Part of a small language model's weights.
Size: 9 layers, width 128, 4 heads of 32, vocabulary 8192, 3.88M parameters.
Architecture: RMSNorm before each block, biases, embeddings untied during training, local attention windows, paired heads, exclusive self-attention.
Each number is 128 + 32 x the weight over its row's rms, rounded and kept within 0 to 255. Layers, rows and columns count from 0. Numbers have three digits each. The size before them is the row's rms in percent of the matrix's.

# layer 6 MLP down (transposed), 512x128, rms 0.137, rows 304-410, columns 64-127
103:131114118120111164148104079127103131094096133106102170172128142128122126116133108141148079151184120156068120163078143206192182050089098137116145138103175143108124116178206140128123126135104137
091:152120134096133085160154148091197103162177130095139194161130161081165142107127134147067131151129127165138131135196090119131121088118180133168113119141094148064154156167181114106119140081105094
113:162186090094132151110165089122112106146160116111110077117157140127127140146130084156142127135130166144159111183170177140112111079185192124098077063173119131140071079130106116093126138104181129
095:116121113097158139161109151083144159178140087133110145110175138109164128095152117090129084178093123180094099111140096139124072068142131134143156131137120084073143111076196132097155168133196073
124:104133106161172170132173155157099171130141118142144167200083155148164155108113117165148129174156139144085124127131148168111119164142131186101112182177119084102160132171103146106103128166083102
118:122136158095157133053195108155150128089104163110185108120121146172102101173122119123100142106074098106124118164137101161137170107095210122050066135121119126097093126053144108148137145147033098
094:164128095142135124098170089130077079139108141135127149097184112170061137108151087141109118085088062126154152135135145088104088161110065145165124118149091081131064117144133119151138124123112150
109:130138143161119084098133145127171159207101096105133102151185152144166147095161089111148140169153099146139131100064071133102097132132109139086099142110118158149079136101096160094143101110123106
083:099123128112122122145125146131047195165148153103117117107158155179107141170138101134107145099106095060116146127109120117129120146148133077082142144142113074099088123133188124075090104107091127
104:135161101115102140115148117123135131123125167115115119161141172147117146184117064154121054191121158140108086174122104090167143140171189157095135126078165085131105156135058149190121162088153140
098:146093108180154104073084097095154169160137139160133152159174117145133150135177103173141104078169139108147128153193098141139096141142087126152156111113158091193113156101063135173129091161072124
102:075111107107141078160143107145098139175128171103072104106143134118122186140145098103150121120149122131136133125098143143168141089152147106123119132141125094141171150079141091185140114080198185
106:159117077119117167142102158134092108126171070148146132110109074136191104215165126118195120126104107130157083126138118079129157079135101117175068061124181169054129149110125153122164091085108163
105:131180117160102079181075132144129140124079124075107092170170091166095186127106134127131106148170133126140158080097136121148120133131103154143162148143118096125151103146132078106101127173174135
107:147074129140122118132176068091128160098216102075167145100083192127155098113162090136083158134094095159126083142151112165096125186154190097127126105102179143142076116132096118125102125153155116
089:076135148089118050087174140095153149163174153151083134152110094128146160149112137103113101081157138089130205159123175140130120083155092129112138075115120128173137144114193174167145110087100126
108:133136122120105162095173207182179161180179106114123134147165110082179092133156139155146076132115121093181103111139120194106147111079182166169142083129152128114208122154139181179085111129119159
091:063122139172126137140139111117122191175122078102144196086130090122114168144143116098162107119090090085107137166052139154099142112131126130111127092134072160131123122122161147122109104083136125
102:165123115123153122150094120108132121130119155140223169150133067142104162170109125060084133100149072116170130072165193072176116136132130110162137049097118145177154156075123131177162174119088078
095:123120094096104156103127053188167059122136116088162151147174146142135122155084171156179180157169097149189075149129126143087069130126143106115101141154141146137164167155155111099147134132097112
089:126136154115165109104136163093153171163129146166136180113159205195174147124112123134144131209159159113161092125190115141156110142099204127145111112092083144101118121135134042149102095055142152
107:104167107120067096144116124034124123121108132112103118113149151127142125169130138086134148079142091124163072175126116161152111094119137107073194148172155068107120154059101196072122169118128109
108:154160093111172099198099101114088140110100151099102154150150132129146089087122127149153138176196124136097084127102193090123157095121122127150102099061168179157131137116127131116068106166113140
080:090153140139064129055152138131144234154141085140115132117150112153088104137064122124132206127159107152132190121131071161191167136068096105083150165130110139125154127152103201116169110123069132
108:162157109142144115175145157118165097146096149103158127120131088124119162133152113097152172124171093179076098147090157088181103152099134130131159080099091125115141077108150154067090164158116066
106:098095161130158160111118161133118145066162139098187062136069141189098167105102101155126100081066094129115155055114189132163112131079156103109122105064102049110177126162108152123104179102141135
126:087104131108200123164158092118142169190168099104153117130135123186082166173076162171154179133122142059113090154075195122143118145116146125136119126054125095200099109165132212140170122140155113
100:109150162131165153133187072153097124082159138092184173133099082135203075109127116157060152112128170104165115085159145100144110135157084157128070109122144138127120090174113124194089129105174153
103:178118114126142130197070181128122133121099119098176140133130168153148152106127136099088187117158105126148102052144110178146129148191140060125150158141140164135114207142113109141131104181122163
106:118145134131113137162165124112149097129166157103148111124152103165209148154091150155161147133105114164141062125145119110132093155096134129129139041092094138063097097160104133212133091128086129
088:145104155185086125103176116114169140138135090127115121085103087135131054164095185125136136134117164087140190126124092132113105106082129133121146153106133095073084088143199175112140117096104100
097:168083118143133095136156098148120112107161188145186129153089098155113108145129150122116114069129149089198133095102119124123125096081125158090132155045132087160087129115129127094084142146169057
095:152153113122133153114107141188068134159130178134093148117096123136109131157106125152156152140066184159195067120127171068107095114127158134165113164116077142130137128102074056115100130161173156
099:172127216109091100199109028103143182094175119128181201116154139153134162139106106124165130175135082049151116114122103131129107138092164162147109072083154141128084153144099119131130101133141147
105:089096077094136156196137114114130133129111178093151127109123133106172126132133156160084129151145140066098117149113151147147138163128092158103146118109134100190136139119114196139096207148166123
096:105139133192195120116098136117140133122166193124096114098100156200134081165140109154141149085108066108138112073094174121140141099062120137135133164075086116163075147093097142143122149136088151
111:112078151128105128142067123148176167114107093121130171131146212151091106108095139098153119098141096110079158067122122127111103174187149120124119133137086089060181162169167115175111141171100140
109:105102141142144121136093128135129160154141093182103145072124124144140118099197091107060161172109180170116144068170093113160170101078123060126141151079205127142102134129176125147128084152137124
105:130077176101073115105128192215132087145116148100141149185130117127139112189115149134160086155127129088093130131128128136133101145178112124114122161134114150095134196202149180137134123132122091
094:164164109153114121182103172147150105108157140192091147125073126134134162085122129137147098157088094132093089070147068071101156094127147094148105131131097109150120115138157126108125163120080117
103:165129115092095102109150166158068069159143096136155148166140115161143119144123108094107105146145123196152106151113096076119174129176171150129119171100165176153144161079139131143145074108170157
103:153083143151149100149178074149086133147111127195183171182136124131105148148128145105181146111117132083163179114110114209123176125148111152064084106095119075118126115079142104149095173133132179
089:129144147120140110143123147187255095163143118120163136123224105111133098122121193107120123133094113161116114158098137129157169152104118096083129159099148122125101050174124116101118173104160129
034:139154139150115135110155158041231156073098140119165111096106107104107126148122112204146119125164151114106117107172142107100126117101111165128149168135105144127170102165112111131158104104113111
093:107141114106164097154115097081101139069118176124106139091117097150079166149059167113164082183121104115117126163118180138145105105145130101075145152113128147096123152104125124078094083118158136
104:091166120146147104079162108124139108064097138072158105126125199113113103112100144113167089133134106126140137119133123132159156111114142125129099181067213103112144094098149166095183096148165085
106:172128199101106140140084141181122193076091184139084158090137140151130117071182121127143103133162126177150131200150159116181129099028165151091124081110168162147171112126139153125109147160138134
096:142102039124125098150129148158182144148146099157155214152147127129126107147166098084135155101108057156106130161112091094123164093165144130148140133101133107112096112124105179162083139095040131
096:142148113067132119054109109118195140095095076135156135167163023059136116155118172159117153156146096073126123102105155153174151111126159090106036093170146130134160111130072098115106113141149115
098:159101120131120098183080126105049190145081165102086069116170153136118142105138082114087078109167155157112131148129092108115124142096126049131128152116135098111090102134086166147083159127127153
100:135181177136026092099110129144162143095100126093113153123101171089080125124137152153160095181146133143149153143146137144131135163121134166103179183178102140132078099151184096082079175086088106
103:120086143105158164133144137098038180136091142149149167153074166140083150105156116114117139183115102211094149136155120106087125134085099071130115134068109182097091133109122084168078094136076138
118:135053172122185079136180118072087058101157127142168133124126105115080061164098177104091134166061143130121133082141191120086153113136156132076128164109170144116134172083077133138155152131086133
105:152104060186148135107097071078099121121154052135106155095101094147163052168178151129192165154122112153071136156154107120118154127160112137134122111157140116119097060116230124118107140148137150
103:149197137118151129095093113112188100100196168152103070147156118145092162111179143093142114132102158075105140154113113153127179141139118066110095113102066140136112118142159130115111089102143072
099:163080106156148127157157082124070072136108194119198109131170050173134142154171092102107123144143093180098087089122136106118159186075138100097179129119159047139131080170154104113151124114140122
101:150029127179141139132108149141233098112104094117118127104153132089119124129154086150106113162174148136114106140126152114121105183095146157136108100084114142224067086136090125148156170106168071
088:150135159150148150131166139098067104143140150161105184172085144073150148108176133087128144129113178166150154168097092068148132093105165151199146079110146109150144145098099134091120128126085131
098:138170058044145136108124155134112123126125098054133116168165079065181118115135078142168138134080169108101175107122158167082123153183135198159115147158086108131125124166118166138151171162080118
094:165115113088057134086131111176148102075165087136209119195149058168131121104079135173148135119113139111123115108076180075139136105077122103127132132115160110098086096152085162148133071128158119
087:119147142138101155135136116130075109203101134097091160107127122080138204158116084107157115101166109137113180122055114145151139048144124138068176143167129183090157143160166140094127149170092156
106:195067087103122159101092164127152144104174133156127155140167212088120143158143122115076178182140095089143053133090182148135119131161133118131134130207127173152086130165148142150086155129124184
094:110125124111112178133184123160022098085184157159149143133131110136154097143083128158136149165135173175071181131126129167123147186159156157071138093104156119124165121133107095096159118102101145
104:176125122124157064115087141081050097156166193128146115120138142143152131124178117088157095125037035104133141136152098128131143073095113135180135100116144145157054112136127155111118178156149121
088:146104113093120145138166084152077079100119141137099118138155104197129170169145111141117140127157140069150087092135133131064148144159159148100128150136110130131181132133130141091141130116186134
091:126104155089100138141135105167143110126147098148140093116160104137096125137156143094060097162076153097150143187053143106115130101128179089080094075113076143085082112172111154159152188138130135
128:079084105148187121137150120108158160081190168085118097191142067108123163144089103114141101119158176154123165157176099126151108149101127175186133150116106129078136144223207157150103132103069137
099:094099155146183105122177075108097153105152044118112155085082083178098174162140086104168117086091115131085108098124083187131157152116116131103109108159101207113128086147153109086169109058105106
109:143120139089114081094148140163087152083198126167090135107106077203166122183171138172111106180132097171119094102121132095136077142091129116115105090158170167121089183107139092133143103150152125
099:196162104091126105118141109091233173114109124157097134122131160103131143123142114153123115109129094083132108123105216048139094102159090088155124118158054085108184144112109180114144151107153157
094:117142141157067163163138176135192125160142099076153133148152121110096097125090157189105149128173109117135141141109080135171098084155096159147055131146064086098092142163154170091120138159167114
076:093121224107096149098112085068115146153168098148137156103146144097089083074139110158125131117161173142144129162122081141140127163138104099138133115179117031103096167111170139139118165136088117
096:152117146125118161098100135167133133173152084117158127193097107153108161158122160179130153132083150112066112121156115136070127090096127150191154045142136154080119083149140110098076102099063118
102:062088118138094131124084103102067136169103149077171148167100191133137161118167100097121165097125104134144118139087102173111134142174145213138111138183112080088135130132156131127121121136141138
097:106118107135095098161074191206174130118098153089180134134089089131097131121080139170186133133134133128155092157204082111149120134133102159171112168123145167094122181114162105148092101089116104
094:154129088120106108114116158119134129084159147146066159162101171081130200137165125176111135115172148136140124118167122146143134189129118166182114073133169060169127106233155150127092130146143132
100:111132105137081097128162088132013160146166137123120174175161100123149122112162146127104162159100139165085128146104169116138104131115061168115099085113138118119101086137121151161174130131134145
097:131085051167101147194113082119073143127143091142129109140075178177094162156172080156120172113116134125144165085154155147122190167152117088130150151164124128136075102176130130111186079167154130
075:070120157145073105072148146158126196185141124102133102083118148085103144139080151136124140180108155135131169124135091171171138151104100085122154130167108097124132099166189184164131155126089122
098:168106173106174092120130176095081140114156113160085109077182120195122130087144152100096126121124118099169174187204140081110145176125084155092128166081166155149144100086120147174125093097114150
089:063128187141084136097142175135145187152152144165090119123066114182123067115083093147150161116123131131100181098145090170096194174124108102110156171102119093117095128182134118167116160129156131
102:184112163101111166089117122110162113142115129141090091118119129151163143144046122093110136081025083131168149114169142105050169115118118103120124156201128119141109127085096164100132127150148096
118:101078102110152102134111139113249144121086160105141111112141155114154134102158122133097088101184105113117162129086118105119123183128147132130150108111141095163106072117130143146165127134141101
094:119118135100127111096126099106095177161149150076142143108156204176154098126130115126104100228136132135143181085183130149075096108105163114089096107134104149081100162094123085095119110105138093
103:157067112149149093131139102145034118143167146157080151083119125135160162127133142168161050148165095113202166087198134141119103103117159131111129078113092147125128135117116082156128120113182188
105:079140097170128169132094125136137184106164124101111151070122124163145113092092104111131130115122188121112108128147126120145138143108129108100079077065118156123105133089077165132127064065111131
080:121146175169066105128191140131080172137212129147149155112190144143102107131123136156088138121094103170107138166112083157146126143137131134120134132166084130142087112146121189125167144115087211
109:060145084100095145180151136118147086119102123156130116077160121148122120098160152119089114083102187105133171146118160194099072116177180146116115188087107118102122150123177172183162125158098106
106:133077150104154089167150157115171137149176131175115109133095148125099094167089159139132162143132172151205125128112076118170113189115126110118126096087163093157141173127151145139081091172166148
088:082127164178183169133131081075150142097169185117111147088090111172096117132084100147122130129163133102121143163128083043122131156057149159130128128063137138095107115116126132143093161101085161
084:144126166172127173147143096125065221125150149118078076098092174122083171154126129159186143126179156076092114095142130085168125133166171147125146130136099109118095141170140097127153134154102143
092:070131104137083180153109142142124129134158101094141171109152087148064082153086151137114185147129142119115100180114121140170139140092122185147108149130116133143072102127149159169126179080130162
092:114107096116112125171127147102074163145117152160087105151137148083083122104108081080107129176101158102183166143151157218122131159081109131085102127084154117128131172120127100096104181099152116
113:128145171093117135109191171156163136113159057108137100101124116145102122137192131134162169170191181109145124176102119161154150107119106108191111136103128136133120118138079142150118069117131165
098:149118122080112193155151136143158110125117169150085114093135149080144076127156079125113180111129120126130134101134136154146102149112213134104139138136126130163110108172126143124108139187115169
097:131124149101115127079133150139202159100085095089117115202098148123118130100159085090123101092091087105121110121120171142074165136150097140152111079202103072124131113072100128105079131105158156
095:109121082102148187123120118176226141130062117137127142050125098162159140106106094143105081162138141130143162146150099111099115149091144091163146138106116095147113138190102173153118142146145112
095:142113102186126121134110072112209140133112062151084120098133137058058129077189177121146133131129132156161106148089177114176126131091131162132144120123131135137102077077138143110128172143133158
109:126103172120138166092122128185173132100160175098176140164118091177127157098140091124117155172075152164186115127124103116176155087132083088081111121103085158113189129161150081117067138102153052
125:179157129144143173106102135159088094099085128095130118061134128101180102092109080118164157135106096114137126157159148090119178094137066169083135092122143139104106108098052121106107152090135154
109:090129086162119103117097200100189155124101112089127171104153130119143121165158111147105131119133093090066168092154142090129126136132094107147171126171116134128152123140201162149123186085103135
095:135105142151122132162120159156111226159177136076104133086137174148107121157120150140123177111126146122120174095159158191114142138084114108127121097129108164113122116166096100087097032058090157
105:055159076160154167166124090171191078095120141117110147146075118140138123114134124169130065147126118140176145162169170081163082136143129157147156077053151063157141107146090176118129129084133145
077:118133136150075136092170151146133199166151122150106112127153099112124108154090119162133158158137130179106136153128094143191129137139128088162137116133049124098114114135144161166155151158066141
033:179140097155160171110143150114194190100162114188141130147156130101162154150131145102145099130078183082149161080111116089105147094122168076174162136091104130165103070123088102072128080114131141
094:117100179132049090164147143139129147167212161163155180113136114113151070120116147124097187136098205111105064139103135114157092125125164143133140094116155130114048146132094134166104130123135126
099:108072117162106123165153206109140163121108169127118130150150153129183111094105155094096090167174127079200174161106121073169133131178138165142140079079150130188119129125149152153127106130138132
# layer 6 MLP up, 512x128, rms 0.146, rows 305-411, columns 64-127
087:088108100101129145113150131134133079111107109104112139179192163134112098070178112126086142153122158070082112054109161145119112152143064071127149157122142117121133139169162086164157128118148112
111:103096144144152081130126121094130111090146159195139130116091134112138126132149123099114119141104119150158140187102101182136166113206162165191149148149089035087098120177104122154156106127120184
091:147136125174080131146141121140101093149158126161165124071129086184074099136119107132134182089123188126122113120085207138149178163127099132138154146139184124127116089143101105157089082111115152
124:098133079092130145148080168141108124092139145116132138155120112130105114082119108105103158121087194183130078177171130124128197160110186086103096121140082104147148096076104114164140103135139153
119:123187152171093108099134188092096143077135196101135176105067207098136118128139111177082170136153067177157147151094081105140170092172138122165112086157152075080111170139097101138124128072086136
095:145170137103152154160087112142130168108108165199127174063153050110120131097163150131109140094117085118148106077135100181077145138211164114112189152141110145143115091137175136132153100092101080
124:127120083172122131148067102104113173121202112140092137188160111169133056086094095114161164066090102131084132114079129189143136145187103137150163119138108139163085158130112134115144167126136089
085:139163135161125172157104136067076083095095158177151190131165135123114144168131147167103095105043096182201090147155103132112135159120125154176144102141130160097160126092130135112158084136158183
106:147125108164118183127075156130111096106138090126142118154129104102117070119145149167128134149080169112161117154086131085154143213109182148113129134124114075191087144153153107122140096149118172
095:080169122104148093063109130149110108093139142063140095119140117128102167073110162140180108154097084116168144146134101155112132136162131134111119102129118141115161079122141087144122132086185120
105:099135199184122121142129086125116109149142130108100148131140152103107155097110101099155174069166146102053125093125107085128169149140101105081132114113117144086147119095173046139156126144106183
107:088094124109127226137084148124100141116132141143135158109128141184105143135155152090157106099045088167129092116121160161121195147125118038113163095160189084112108093137138155139145137111091146
096:043147126094153115111123090063113150140100188102152178156119106133118129102108140071181095141064141172106182102145133087094172101182202079117158128104136103107155113083127124173152122150188112
110:082142182192126077086105118106089149141178094107105130147103111089171108136125105170107130136151084183159116137144077155135107135164145166108075106200110070112115079126134079160072074118145179
081:123152074202174140108151149139101171045168114109170129082098128145117125112139163156120136165083064078175143058089097100090169131118132155157174116173146142136140100100143119120162107101126149
098:101111128083173164131142091137126125076180168101125160121121099145058077113125110115103121157047124115123143135136077125108132134133148108172157105146151130109093076151169140150101099141133110
092:101119116119142147141135133116094100133148182154086105136086128141101162123134088115152143039171167149102164149143123126189177166112134110087103150097127148133187206130148055131127108092129105
104:152131167146073100149103132136140136104087138140058160144179117096091144121120163086114140056103105100159124133127124140118180132127115120133142060109154077146108135099154173128146113153072163
092:182105143172202120115114115124108080100114104126086098127127118183129102078146182130094160161120162134130143176085163183135127157166074131111203104117124077120121147122182145108146122102128120
084:114104123119148141075087106130135149150100130167150105169138161134158079113148136107105157145135143148167131117111196153117109153114048122106137134125128118090118141148140049154202160059084178
106:148200120212143101129143085072085125053164145073095088148160156155089128119155138190146128139103150128168164151091135095151180167122131154128106106161115103141137106104145116128178105077110120
111:139177125088103097102100116099124147155164154091088165065077131146105099113127071113193156148147129124095122093063184080151172081166146120167195108118144148145121132166128081167113104171057118
074:118104134125143072099155121103105041169135127112090115203152163139108137134152063163155195121151173170151129130123158083114092115077055131103111121103104160132170148138109128104123102128144112
109:135094093108107196089129143150077156137161081118166172145110134114153134142093130140105140160052107127113091115034178122131146101128182149128086159148143084074141129116120098119097121140105186
105:128138119203133138036089100130121142124125124083111137106131142117144120083173122165113151151163124111144140135145153194134124144146095121104134116167090107123066172154122122096174110083100146
119:102125138106121069126128148107114127156152135117150185134155170167091102105094087168163209188120101143170143121164136091136182104117121120156128200094141046111143139150138123206077078138095118
101:132133119143129171115140095148105096105165181132135143160166089149104130166127206114123182114152169087128137188168103175154121138145097098127217181131154132120110173153124100139180091144126143
095:152095167132124075095149156086057116112155172108168087120138145120097104153111209123136115102134159125129190100126168128169138162112113134109091107119098085172155123165151101125181065108108151
108:104185189089127125146167167167086168149099157107066114078072195166151125147150117165106149118177173207083136124130141161168117110173170103140149103160109092138146159124147069129129102117082137
079:133140126144113102143096128110143166087100079117118186083147100147091043170126152138118111158109128114083081167086123103135127162174108112146101103159147099068115140037131124078086138211147136
098:079135111138159147070071148163111134137110129103168124075105171121080106159127148128124157182141192119181150189162167231124183167120089149106195205150159092097143201140136144145061114107082137
099:168136118162117159062179140175113184176136170170153144146121167163105150116157162123159162118079154195125167146111090082106108178148128121123118103108119110153122121164098080128126155123128151
109:133173188178101114144090057094092154102173079141121129150136141132108132110146109111062124108087078078117138159102119180117110122148164123124102101142166123111085134083157110093105111104136137
104:122146091144162150072099099119134124095154180085048127136112105157124175113124091117119149129092187120157116134157095136073099134164056104132127117197123121190161132154112076102133158122120122
094:120122136161165096118086104164082136055142163147129153170125158162109111156184158139171141143121126143160104134149175171124201075150080154105159126150106093072134091113139091151148150073117173
110:122116123117154155148124106073120114118125144156159171095116161115086088147144100183152141139131097059079113117137125158108183207132067132101172135196107145116149143106151140151087142144075163
106:123121131169102087096172183100126175179184106141097136102166133115138129127081092103128134114132170103109139114175126140117166167116041124108113107155135081119108167081133127126147199122112113
108:086145124087171174134109078156100180108124106106159130092065137131106139148166149151107187065149101135160084121131134151132141103074132094130194114175088107132160136169148072126123104134118144
097:122137142123105119113124123155091136079116156116118107099158101139113129115082171121149130041100162112100186093085092154115171131166084125107133133200115146138148162159147151189139165131080108
104:146085148073173115126135136046088179125129102083155109097077153121111135176077112162122137164159155140083151116174118109136132126158098146103152170160114119138041171093125153162137158175061093
102:151180115125143188175112142121118141083159110161149072141191124136103148072135174095069110109123127092081118129113155107151197164231154094075124100163116114130104084177151074199086135153115121
081:180092081124143093129121129125146164115095108108090124138082092112060090167124111164187153114184146093148186088158076181151148135117108149104140175130163098066072157085154134179110136160137101
035:155156164109138102146102048081093165078110150150099177106106123147120090107170130153103170122153147142155168120159121152119203183149099141111117138140119097125100138130147076135112151143083205
091:140193170164171174184107118125097095076158123165148123139159163132145115109167114091107170044103090166134138165128137111103117133151106111088184074149165137111128123090130138104136166134136134
103:130186111168113132118143108151104143114127189104097134193086120144122119076063074093113164126135102136156189187109049163069062118113108117107106169169127116168144164136172152140150173112109122
119:114139146160103170140163089095078183103123148150147144106097179186092117112139090143098175144085107191151194163148132172133174096137141153145125193122120064165105119138138096074126132084112151
097:132200124124106120140070133166086113152130176090064144123189182196128141115121141114135115072114128084180112158089145157122138148144132108132154078128098149150161097167197077118143145081167150
096:102123138202113156096111144073088185088148171140118165114119164153153104061168114178093205138112097119118119096108149131065154148122087166143132181174146152104129131177133142142198125150115093
101:170114108181091131150077146140084096148138098105096143159135100078079093141168112102180086130072095183172141080110139111090138111143091148191185120124102066087069156197145160140150132098127150
096:145159139131095129076091082106127163159103072150093109096100155203137072113183123105128134038128131135103099111121086171150124124193147158186148114135140163142092109093181105139114125147135131
101:095102182090096116065087165112098186083091133102125139154157143165068119126145108157109139094140179139149162132149126194164138149113114120138183171108118141122084147140169193135130133061108144
119:147157134092197138127134130087096186173131112167144172141111085138136086124114111107120166038127104149122105128091180069140213107135101094177113113124149082131159171107155160121138078095137182
120:120124127142178127141132123111084131161154115140124114130082086149144115060094174115147144118121163120089123147109145139171129138137158103156188056121083149120126110130129142118149139110090168
099:141118077054090175063143073162126145158091088098124132164095108085103092142104083148132100140149116102162136082120167072119113097130127069158078193133147100158106128092125049134077109174133134
098:120188151135113130146161133178141089143138105094158135151156124125108160126144091131125114151107116170168136109099145154159141171149150130074140145127037121157177038128148067100122062150150131
103:167157130105116128113124154124113157103094124188113167119036149138128113155091163126133167094144086152136139102124123135111138141134100092120186134111154075116105139093104141194145128117067144
089:159193109145133079137096103094095153145118147105058096095155143129137124107190070083110171152102173188083154112092097203117136123116068118108150157226097123135067140130159143140061150110151144
105:189164187112150109093094090127097154167155191125063134152215132155164121077135178132155146150100112074138146105109152172125131176134076151116156113143093127134067141140183162110158135105166118
094:128139148134117159181098127122134125159183134133095143078140217158099114115140126106151194131132122135148166096051107161125129123153151098124125130162151066136197164156175123115168147165083136
085:152122155134108152124053140175115178140149118038151149077128117162129124099135120107080143137096216136088093125079138124070084096145127140088114064153128072127162114101143157149147108123044163
107:131160172117160122135044083162082152169114141109131135146134144120119067097111081068132144095101098200130144147120169134109139147227120120104175172161145141163150155117103106092155111103047181
098:119108133078104119133145099172065162178105178139089144132148127150110129099096189150144117160140165153093159126144131133081154085109110154136214117215093055078134164165126165093147124124145093
112:110174136101079111091077132153115153092094154162085109133113092130168119097160096141172202081078121165108183138123150166139114146143104072122176175139125083120171130121181145171121100085098149
093:120153148170107100094136123145052131089116132117092172181102132122054094117157138153184142150160175135132159160178145096115136135118052143118129175184089152161174138178130128119154128103131126
087:131126073098141101098159080163152174190096120161113133110087131084111079084081124180140123133100181069169178084131111155119126132127122147135108112161152083119118147111133023157113173152138143
125:130165121147161068150172130119118135096144161106135170132083155204052148071106180152189101139094123138141139094078180124122166131167139126123095139123099095149057135062139125128163170154145083
093:135150061096149144094152136168099132159136227065096133178151107157074149112100125117074118140078191124112162072149125135057138141115170115106171111135156104120124093072127141172092143109165107
109:134137130085088138099072112120089150171145125129129205091144070078142080192141152133121165088156129130142075134137121093072140141183147154098146108186122096100136148186133128139084158142133179
100:167120116100085092123158086134130179175137107172105155070095144136079019063172110138092163118160156138144113109154126179128162166154095131148151091119073114112110141159145096152083161129103127
091:108121124131123182121153118124117114094164121101092125113134183102037101124159119140066149181109168095098128088126086092143109136106121099119129112181068102129159155097107082110059161116110167
069:142104057128178129152118141183091161134109144128104169148107117171179129180109128098103151111085117129148171039119102063125126114110153153109157113166177144163165107140127117180176114111130143
093:126140129164099165112123119097119105141109153161098139176138094117142129088127136088221143116123150167065170118094120110165145188162125135160176120088038110180123115121131125151128128141151138
102:136191163195108133139108079146117137096191163166108180172144192179092135123131142073096165138115140091157154059111127159102087147175104146138114124144184138097076166126113147149135155098130073
109:133172100129111143076182136142126116104106188080142137117115134149133134045115152119187109097046100114106153164152150140096156118153049193150134143147166110110086181130136060099159145129095105
096:105157120085150112096161125142114145056131111067134117099110052095073111116149133088057067140053097195181156101053114163114144145115122154133100128127091140110097080116132123141091155154105058
100:108126110097153102121118162118122189093154110181028100137115151200147149135089148114154145119185174091114136069129138109058127182162098174134138114100181120179143119145168112141060092140137127
099:161114083129087111176111037083135188155173184174103139169141107141079136070119104133154134120116096154169204144085146131123191123139130130048109107182172129107105087089121146148179118133143179
076:171139076129106163094044166111111183116065106113123208133146094116140128077179159142147084109181151106155081113150169104108136130189184164040174180086104124115123135135114105173088152138158120
101:162122166036129117082064107144101142120103139115142167066134104130125110085113113161167150099128098116114181079127163175138120157156138075151163091152139141096109148191161134157145170135113126
084:155064132097161065128147090078117066129109168118110114150124203120107196150146143134091153157097113162111125146127175136115130148148109111175124162164104101129179189078163092101118115109135183
106:064131176089152111149088084098063112075135080091118155153178104159137092138130121124104173071107092188103146114162092117108110115195132095150121105124147105086124071109164123149129163132115112
120:143139121121102138103143130101101120115089170147107183108142114120109125130146142123102132118098117162111143163113144127084089212123126162117123108122158149130154152117204151121045131107121140
092:144121146097086156062076106123131106124096124158130164127183165121144102075193097093127228134179153181080123113146122143132115110151108095120190135139128114151154176169152111141093092077077110
104:091132169124146135087119136109119095058149096172120112122131161125190146056099162134160241087146115108126168112146128173108128145139070132161156109177109116162125064172128099179153184073082132
104:135119169126146106153146113139014166113117101083156129149063106099146114149118110127113164036178132159147157117128133155165096105130105123126144169206145158127104179180148094146194098096096135
079:196114071128165152125074136143131109107086110109132174146103116133054111140143150124099112160129167119106142093154068121134134154137130159177136115165165124136120158061094076117129138137161179
112:146106163188221111127144105085089116076168141162102098160114063135092136052108109128125183112086124140198079177048137135120123127152136136161131115126132083105135119136127084198167151137115156
110:084159103124099154136136096112055151132156109184112181100141116148128079167141130112127129093161074155137108144109036132164125157105097110125122092125113076163139145081142134158097126083154168
086:136162170124154095154089131180092114131152129158154108083132143117100095113190142152150110156102079175184154122196100132119084130164115183159114157141064147117124122136134117119078120138125072
081:151156123145130121091080124086135168121128128155126160120117123096161082054170102105091117139158117138161106162096143143123142138104129155144174146103133189142129082089133083146131104111086192
085:097077092154156083119159105074091140146156126122164143102152183141155107107124086190133176140145124115123100110149201121125189069162144103128121159092096133099164155168220048182090124127064116
090:127117115230136139114060155029086101131161188140087135134142116116122099121178183111089138183147122128167070123124082130188096109137095132194138088173106155117109089136075122133085117150116132
117:092169129169135126102112063137104177148140128164100123067113113158083145060114082140161113135097162094119153118085150202141128100112096160129150172126118154143104155112134150126085089125079180
099:114130156119065152108138090076095096096168129167082147124143136178131125148100148128178128137134129100148151158109087110137072150209159082121160085136131120140156184155138140125162067077097166
097:129142145145132168076162115064116143136142130096116116125089174096104058113119157137138139132156139150185150064104114179077134137127125141163121147191106112094087148134174105158130151112120152
090:137104137141087126093145118147150168093137137178160152158106186092155088153139091152126215128119100137138117122157136156133125154144092155113182116115151153164096125092136102212166117053113173
095:125167154131190148089153101059116079151099123138121097194169114183127140110113150112123095064139113116111126138051139155173148128156142095152198149157187203145128155121118119161163138106139084
106:136153113136223136107135123158130132102110135156119125111160121086095089102147120157084136109075171132141136158164153159112135167125092115132189124119141048146123057083177129187076125116179061
113:181122170087155072135129101075099159182101140141114122133089102190099103087138189172149135059176129137163108120084171176133112121160151137075166115181175117158089133125133115201101096122135141
112:102114112089084134119165153103128129153125128144108152168098146140120130048142099138158142090101155127062125117080173112105109138137149199153119196169120101093158119066166134135132115121035167
095:128145115190139116140087161139113167145182141103167199106127127097112076121130101141060119109162151125098170096164185135138138131209162137112091098124130100073074117065143112159131125153119149
110:145148094113114137067126157114138145136172130172068196190120177131138131120148090109093171195106149124140087130153115186145169125161150153161162129114095097151111110118168127179104101109141138
076:183075112136203114138146073074116073147095107103108163133116194124131137118152161177132146173127183180129140114168160156155158123143177078189105152132127099190206183117128058111106139112125114
031:157147150113155127134096108108079148175140153149092181149119143145086105095144169128116165069111164154116150138149096172116175199160093144130160130153101059118109137148194108174137148135078144
100:099195152088128125133177133099000126084142185090143126124100072179131158142118140149103180056103085153158113104112167145165169130136105112117182121162129134172148111150105089187176074095111180
100:139128152150141126100103125070130186116142086103127164073177136132090092122202132106169126144081147149154110079093090153060149119183104116147122071100153163145114090146200113170097146135114105
106:153190157112161206116172074104089133165122132182149148152168122125134092134199118127116102143090131117171093120094134077113168120143120153150091160153089095109146100065142069121080160129116166